{"d_model": 512, "d_mlp": 1728, "norm_place": "pre", "attn_scale": 0.0884, "lr": 0.000714, "seq_len": 512, "dataset": "wikipedia_en"}
Each number is 50 + 12 x the weight over its row's rms, rounded and kept within 0 to 99. Layers, rows and columns count from 0. The size before them is the row's rms in percent of the matrix's.

# layer 6 MLP down (transposed), 1728x512, rms 0.0381, rows 1197-1205, columns 384-511
092:38 57 41 39 45 43 67 59 70 50 69 29 41 48 61 61 38 49 37 34 50 35 46 40 31 60 52 53 68 59 47 44 48 53 73 52 48 54 76 48 50 33 51 41 40 48 27 65 36 52 14 36 49 50 44 69 66 74 56 63 62 27 56 58 57 45 40 43 58 50 66 58 61 45 49 43 37 64 51 46 57 34 56 57 44 58 63 51 39 24 44 50 55 32 65 45 57 54 48 50 37 59 48 39 33 64 36 38 52 25 51 42 67 34 54 59 36 51 49 61 58 48 43 43 44 50 53 65
100:56 80 47 36 63 65 64 58 49 58 59 52 47 66 32 54 37 63 62 39 65 35 50 47 36 44 69 70 42 48 58 47 70 57 41 48 46 50 52 44 37 45 42 54 46 50 47 47 55 46 26 34 38 49 48 48 68 59 48 59 37 59 50 57 56 35 31 50 34 62 53 51 45 57 77 42 63 26 46 54 53 40 54 36 45 59 40 62 55 41 49 54 54 36 54 60 33 56 36 33 38 56 62 60 47 55 51 42 52 37 47 38 48 40 46 39 17 56 36 44 59 76 58 58 63 43 53 69
098:78 35 50 49 56 24 52 28 53 78 61 58 62 36 58 39 77 60 40 50 44 78 62 61 65 62 44 47 63 47 62 39 40 33 37 55 63 75 66 51 56 29 50 53 44 55 53 55 54 30 45 41 32 39 42 62 41 52 52 44 56 47 52 53 39 72 38 51 64 60 31 28 68 28 28 49 72 24 59 63 61 62 36 50 34 44 41 64 65 31 43 35 37 51 59 59 43 59 57 53 80 36 51 82 48 59 64 57 44 49 42 62 52 91 56 60 60 35 43 61 54 59 54 52 59 55 49 55
093:55 54 58 42 60 65 51 53 65 57 60 73 54 50 64 63 63 48 67 58 53 57 55 78 11 57 23 51 62 40 61 62 24 52 71 89 49 60 50 58 42 55 50 61 44 41 48 47 51 45 64 52 43 36 56 68 59 35 44 56 38 29 61 53 69 34 51 40 46 45 47 38 57 50 64 47 47 62 27 72 56 33 44 47 50 56 35 33 33 51 65 33 45 53 40 47 50 41 49 47 64 41 65 41 33 33 58 71 63 67 76 09 48 68 40 70 54 47 54 34 69 54 58 38 78 53 35 35
096:55 38 48 32 34 55 76 53 53 54 65 62 43 63 52 42 39 49 69 58 29 60 69 53 44 34 54 49 65 73 52 39 40 72 38 21 47 42 36 53 49 39 46 46 72 48 58 57 47 43 53 51 45 57 60 53 61 56 25 30 49 34 47 70 30 57 57 46 59 57 30 54 54 56 54 36 69 43 31 43 57 54 65 47 40 52 40 42 54 47 52 70 34 36 39 65 63 41 37 59 51 55 41 40 48 51 42 48 46 67 48 53 36 81 38 65 22 36 53 37 65 45 56 76 44 58 70 61
101:56 45 58 50 60 36 50 67 58 46 59 46 43 52 53 49 52 57 40 67 48 71 66 38 48 68 35 60 48 57 19 47 63 51 53 40 54 63 72 46 41 65 55 45 39 49 57 65 49 51 41 70 51 52 64 62 30 23 66 47 60 10 53 47 38 75 37 54 45 42 45 38 47 35 70 33 55 58 52 41 43 58 43 40 51 48 70 45 70 34 57 52 62 50 56 50 35 33 87 54 27 40 55 43 40 68 66 59 48 55 54 55 57 52 71 43 46 61 62 40 41 64 45 65 47 49 48 41
098:71 52 57 62 60 55 37 37 33 54 35 31 40 52 65 52 59 52 47 46 39 50 27 64 42 59 43 63 45 69 40 63 57 47 55 36 52 31 59 37 58 39 58 47 51 48 48 48 50 42 75 77 69 68 61 36 63 41 29 53 36 34 44 53 41 41 55 54 48 65 42 48 88 44 63 29 58 29 54 50 59 47 41 67 42 49 55 60 55 55 51 38 26 52 54 58 23 68 22 49 45 59 38 54 25 25 52 42 40 57 43 63 53 34 38 59 70 42 50 45 65 51 63 45 53 70 58 43
105:43 26 53 29 28 49 45 47 58 70 50 45 56 52 47 46 44 57 44 60 48 57 42 56 53 59 55 59 44 49 63 37 50 24 56 47 42 47 63 49 67 53 61 40 31 37 42 37 52 41 54 68 55 22 52 40 47 51 57 31 51 54 36 64 63 38 55 60 51 50 36 41 73 47 25 69 48 49 46 40 49 57 64 56 47 44 40 41 46 55 36 34 50 35 45 40 52 54 51 38 28 43 43 63 37 54 59 41 47 88 51 56 36 63 49 48 41 63 51 60 41 53 31 47 59 41 45 36
109:52 38 53 45 62 51 37 47 34 62 71 49 37 31 61 60 53 50 70 47 58 53 55 30 61 78 37 62 38 61 34 47 51 59 29 59 56 31 61 42 61 51 42 40 57 61 40 43 57 54 53 47 37 51 52 39 44 63 48 25 79 87 31 64 41 63 44 62 45 47 25 56 47 41 41 31 65 61 56 62 47 56 37 39 42 57 63 44 52 59 65 35 64 53 73 58 31 40 29 55 47 61 51 50 55 58 62 52 48 68 44 71 41 57 41 59 71 57 54 49 43 54 62 54 60 61 52 50
# layer 6 MLP gate, 1728x512, rms 0.039, rows 1198-1206, columns 384-511
100:29 56 61 65 54 62 50 50 32 55 58 50 56 39 66 79 34 60 34 34 52 38 55 52 64 64 63 73 40 56 43 28 73 53 51 64 55 36 56 48 50 45 39 27 53 70 77 44 64 72 31 22 43 70 47 46 69 43 47 64 67 26 51 38 55 51 54 42 50 70 57 51 48 50 42 45 41 52 45 47 33 61 62 39 51 73 40 52 52 45 44 49 53 50 66 50 46 31 55 53 45 38 51 61 41 72 56 60 53 44 63 53 38 34 50 40 65 51 47 42 38 40 39 74 19 39 42 53
102:52 65 34 44 48 66 39 55 44 41 51 45 63 64 24 48 60 47 24 68 65 38 53 49 40 47 68 60 44 49 58 54 44 62 34 54 44 28 45 60 48 47 47 54 55 52 45 38 66 68 55 53 70 64 39 36 56 55 48 36 56 45 34 50 29 41 73 47 41 42 56 59 55 72 65 54 30 62 60 57 38 57 61 37 42 68 48 47 34 51 53 65 46 38 36 59 45 45 41 51 38 49 34 43 46 43 49 40 44 43 68 49 60 30 34 40 48 63 60 37 44 38 55 41 48 42 41 61
092:47 41 62 65 80 45 62 47 55 37 62 55 61 31 63 61 55 56 64 40 28 51 61 73 40 54 33 68 71 38 66 31 36 38 66 62 51 33 32 55 56 45 57 51 44 54 56 45 67 51 63 37 42 49 23 67 66 40 38 68 49 48 53 43 63 42 57 62 57 50 45 52 52 42 66 42 61 53 44 75 53 50 65 41 37 57 28 66 36 34 76 43 33 48 42 48 44 48 60 36 63 49 57 43 41 43 54 54 54 60 58 46 67 51 46 67 50 26 44 46 55 25 58 64 36 49 55 44
099:48 41 43 34 30 53 78 34 70 60 64 46 46 62 29 38 28 66 59 64 33 59 48 47 43 45 63 67 59 77 59 55 55 80 43 39 60 68 53 54 62 51 38 58 79 67 57 60 51 32 55 46 38 38 45 50 41 54 28 32 70 48 32 99 46 52 26 56 66 40 10 59 40 53 54 34 67 66 37 23 36 49 45 57 56 35 28 56 33 54 69 64 50 33 41 53 82 45 39 71 43 59 47 58 45 44 42 36 52 44 34 51 57 49 54 65 37 56 59 29 38 36 53 68 61 49 54 54
097:45 57 47 55 32 52 46 39 65 51 17 58 55 51 48 46 27 60 43 61 55 37 47 63 55 72 45 83 41 46 56 56 57 41 40 52 39 37 43 59 49 54 38 58 32 36 32 53 49 29 50 25 54 40 49 49 52 40 45 40 40 39 50 46 41 58 77 42 58 38 56 35 50 44 28 62 51 43 76 56 52 67 45 27 52 55 34 59 42 38 52 32 64 51 65 53 42 12 50 55 86 68 51 76 36 56 53 54 39 53 41 59 46 56 54 51 64 45 51 51 49 53 50 33 54 42 45 45
101:52 57 36 50 49 60 57 59 62 35 52 62 38 36 40 45 66 59 53 36 56 55 65 46 67 49 51 60 51 66 63 43 59 53 37 66 53 33 62 35 56 47 67 54 42 39 59 52 60 59 60 18 60 42 39 52 49 46 54 26 69 50 51 54 68 65 52 43 58 64 54 77 60 57 57 29 58 64 68 22 37 67 42 43 58 59 63 51 53 40 45 57 39 46 47 42 53 33 53 58 65 58 73 59 50 34 44 40 66 56 72 34 42 44 54 57 57 36 58 54 71 56 53 41 60 59 47 55
102:40 41 57 47 50 54 52 30 55 51 41 36 54 41 48 56 54 44 37 65 56 46 56 63 30 82 52 43 62 68 31 43 56 47 37 59 52 52 61 90 68 53 83 68 19 28 53 45 72 49 55 60 54 71 22 26 68 17 48 58 42 29 36 54 44 35 55 32 43 54 44 64 40 40 41 60 51 34 59 50 48 57 72 58 46 45 39 54 40 51 43 56 68 41 62 54 43 47 47 41 51 49 46 50 46 59 46 48 40 47 62 69 49 28 39 63 56 64 44 36 62 68 39 61 62 64 39 72
100:56 56 70 39 61 47 34 59 35 75 37 42 34 33 35 61 57 57 48 73 61 55 50 40 57 54 72 46 65 58 31 42 68 58 45 34 59 43 64 47 56 56 41 71 64 72 52 41 73 45 46 40 67 56 64 35 46 50 28 40 21 32 64 68 47 36 26 38 54 53 33 60 39 46 29 23 52 40 59 72 52 62 31 45 58 52 30 43 57 68 37 65 76 48 51 43 37 56 39 50 41 55 47 68 52 59 48 54 50 34 43 58 69 48 48 60 44 49 61 38 24 57 46 49 63 38 54 49
103:54 62 42 36 39 37 50 47 27 51 51 38 53 53 43 38 74 66 52 56 50 58 89 59 55 56 60 68 40 62 35 48 53 55 36 74 47 46 57 61 44 56 43 57 30 58 67 55 30 52 39 71 50 52 43 75 44 38 62 32 43 34 57 56 51 32 52 50 49 69 39 47 31 56 61 38 55 52 40 57 38 39 77 69 48 50 67 25 50 49 44 39 36 47 54 44 54 25 51 84 64 39 33 55 55 43 60 47 54 57 66 38 52 40 36 67 55 64 75 53 43 51 58 43 39 57 66 54
# layer 6 MLP up, 1728x512, rms 0.0417, rows 1198-1205, columns 384-511
101:51 44 66 47 63 36 54 41 38 40 64 37 35 39 43 45 39 37 49 52 64 64 43 48 45 41 73 73 44 50 64 52 48 56 48 44 59 34 56 37 57 45 50 63 44 41 44 60 52 37 58 39 59 61 38 46 61 53 32 53 56 59 50 60 70 59 55 57 40 60 42 77 49 55 33 26 47 50 63 50 40 54 96 43 68 40 36 44 60 44 45 46 61 58 74 69 45 72 62 57 72 74 70 43 54 24 54 53 52 48 44 66 41 46 53 59 43 42 29 46 49 60 45 65 74 75 60 73
101:57 60 38 46 50 41 29 64 28 52 39 65 44 41 41 57 47 45 34 37 62 56 53 51 49 49 72 48 16 30 50 55 48 40 32 38 36 33 40 68 50 30 43 67 56 60 48 51 46 51 58 44 71 53 33 29 54 45 63 57 38 35 53 40 69 37 49 60 50 31 65 32 47 51 43 65 45 46 39 54 38 41 47 72 43 46 33 57 49 56 42 70 49 57 47 54 53 52 41 51 45 46 46 56 41 58 66 41 56 47 49 52 58 53 42 40 60 56 51 51 45 41 57 60 54 45 58 54
092:66 44 33 49 38 66 54 51 38 52 31 49 42 57 46 32 49 50 41 56 63 39 57 50 37 51 55 49 38 46 44 69 58 66 28 65 54 70 60 52 44 41 54 53 38 58 48 52 69 43 62 43 60 54 67 24 37 30 38 36 46 44 62 53 38 47 49 41 57 31 40 46 52 42 31 58 40 37 71 50 60 39 47 63 41 49 74 48 65 68 38 77 51 49 43 44 57 51 58 68 42 36 34 43 70 78 43 42 39 39 63 50 57 52 23 75 37 57 72 46 42 57 72 58 64 56 16 70
097:42 51 41 47 60 36 41 70 53 43 33 57 84 41 54 47 63 39 47 64 59 48 68 47 42 49 31 43 41 32 37 64 47 27 61 59 53 75 42 54 54 38 76 58 45 54 55 66 64 52 45 48 72 53 38 43 43 42 78 75 43 53 47 25 50 35 44 30 36 34 66 47 59 65 56 49 39 62 72 52 46 29 51 51 38 65 83 34 49 52 32 44 54 51 57 36 46 34 41 37 32 71 35 60 53 61 58 58 43 58 43 52 62 38 65 46 55 36 57 55 66 54 29 45 36 47 49 26
099:69 51 51 64 50 65 40 70 40 70 73 44 52 72 25 49 55 34 46 64 45 47 37 35 76 39 65 49 51 67 43 41 53 45 41 33 39 57 47 33 40 58 30 34 51 49 43 45 59 64 26 59 53 59 39 63 10 49 46 32 52 51 43 68 65 55 69 44 70 69 36 57 41 55 70 46 37 67 52 41 50 51 63 57 69 50 62 29 69 50 49 51 39 64 40 50 44 61 56 49 46 44 53 49 42 40 22 46 61 50 25 56 45 41 50 43 40 56 47 35 49 60 56 66 60 42 55 53
095:55 55 39 53 44 41 58 50 57 61 41 66 40 67 49 53 57 62 38 46 50 37 43 55 50 51 63 56 52 35 62 52 48 56 28 37 43 44 42 46 55 69 51 52 59 29 45 37 53 73 68 47 44 43 34 43 43 51 71 51 51 54 53 33 64 59 44 62 66 40 56 41 44 58 46 55 43 39 52 44 29 46 63 54 55 59 68 40 33 47 61 46 53 52 55 43 65 52 40 39 32 46 60 43 67 55 38 36 57 46 50 67 52 85 67 59 53 34 55 47 59 33 51 45 54 45 50 54
106:65 52 65 32 50 61 47 17 48 49 31 49 54 38 52 70 63 50 42 47 54 49 60 72 28 68 49 35 57 43 45 67 42 41 32 52 55 38 43 70 66 51 72 59 18 37 41 60 60 42 59 52 37 57 67 51 70 49 49 41 59 49 47 32 63 45 49 43 24 53 43 55 51 41 46 72 64 61 43 59 42 61 69 51 41 63 28 67 41 51 44 45 60 40 48 50 48 60 44 55 44 49 45 56 48 72 57 67 47 64 65 47 57 54 57 65 47 74 58 59 55 55 23 44 51 52 51 62
099:40 60 57 41 38 27 33 39 51 46 26 48 59 48 65 65 35 26 48 28 47 41 75 72 53 27 45 70 59 47 45 61 54 50 56 58 59 75 54 48 49 46 59 50 61 53 52 56 51 33 41 62 68 35 49 55 61 48 61 60 59 43 77 26 33 46 56 41 56 45 48 53 58 30 63 49 82 49 65 63 58 58 39 58 30 58 43 47 33 58 37 76 71 55 30 31 40 72 22 38 65 63 49 59 30 42 51 67 51 37 44 53 68 26 45 46 51 39 38 55 48 40 41 44 52 28 53 56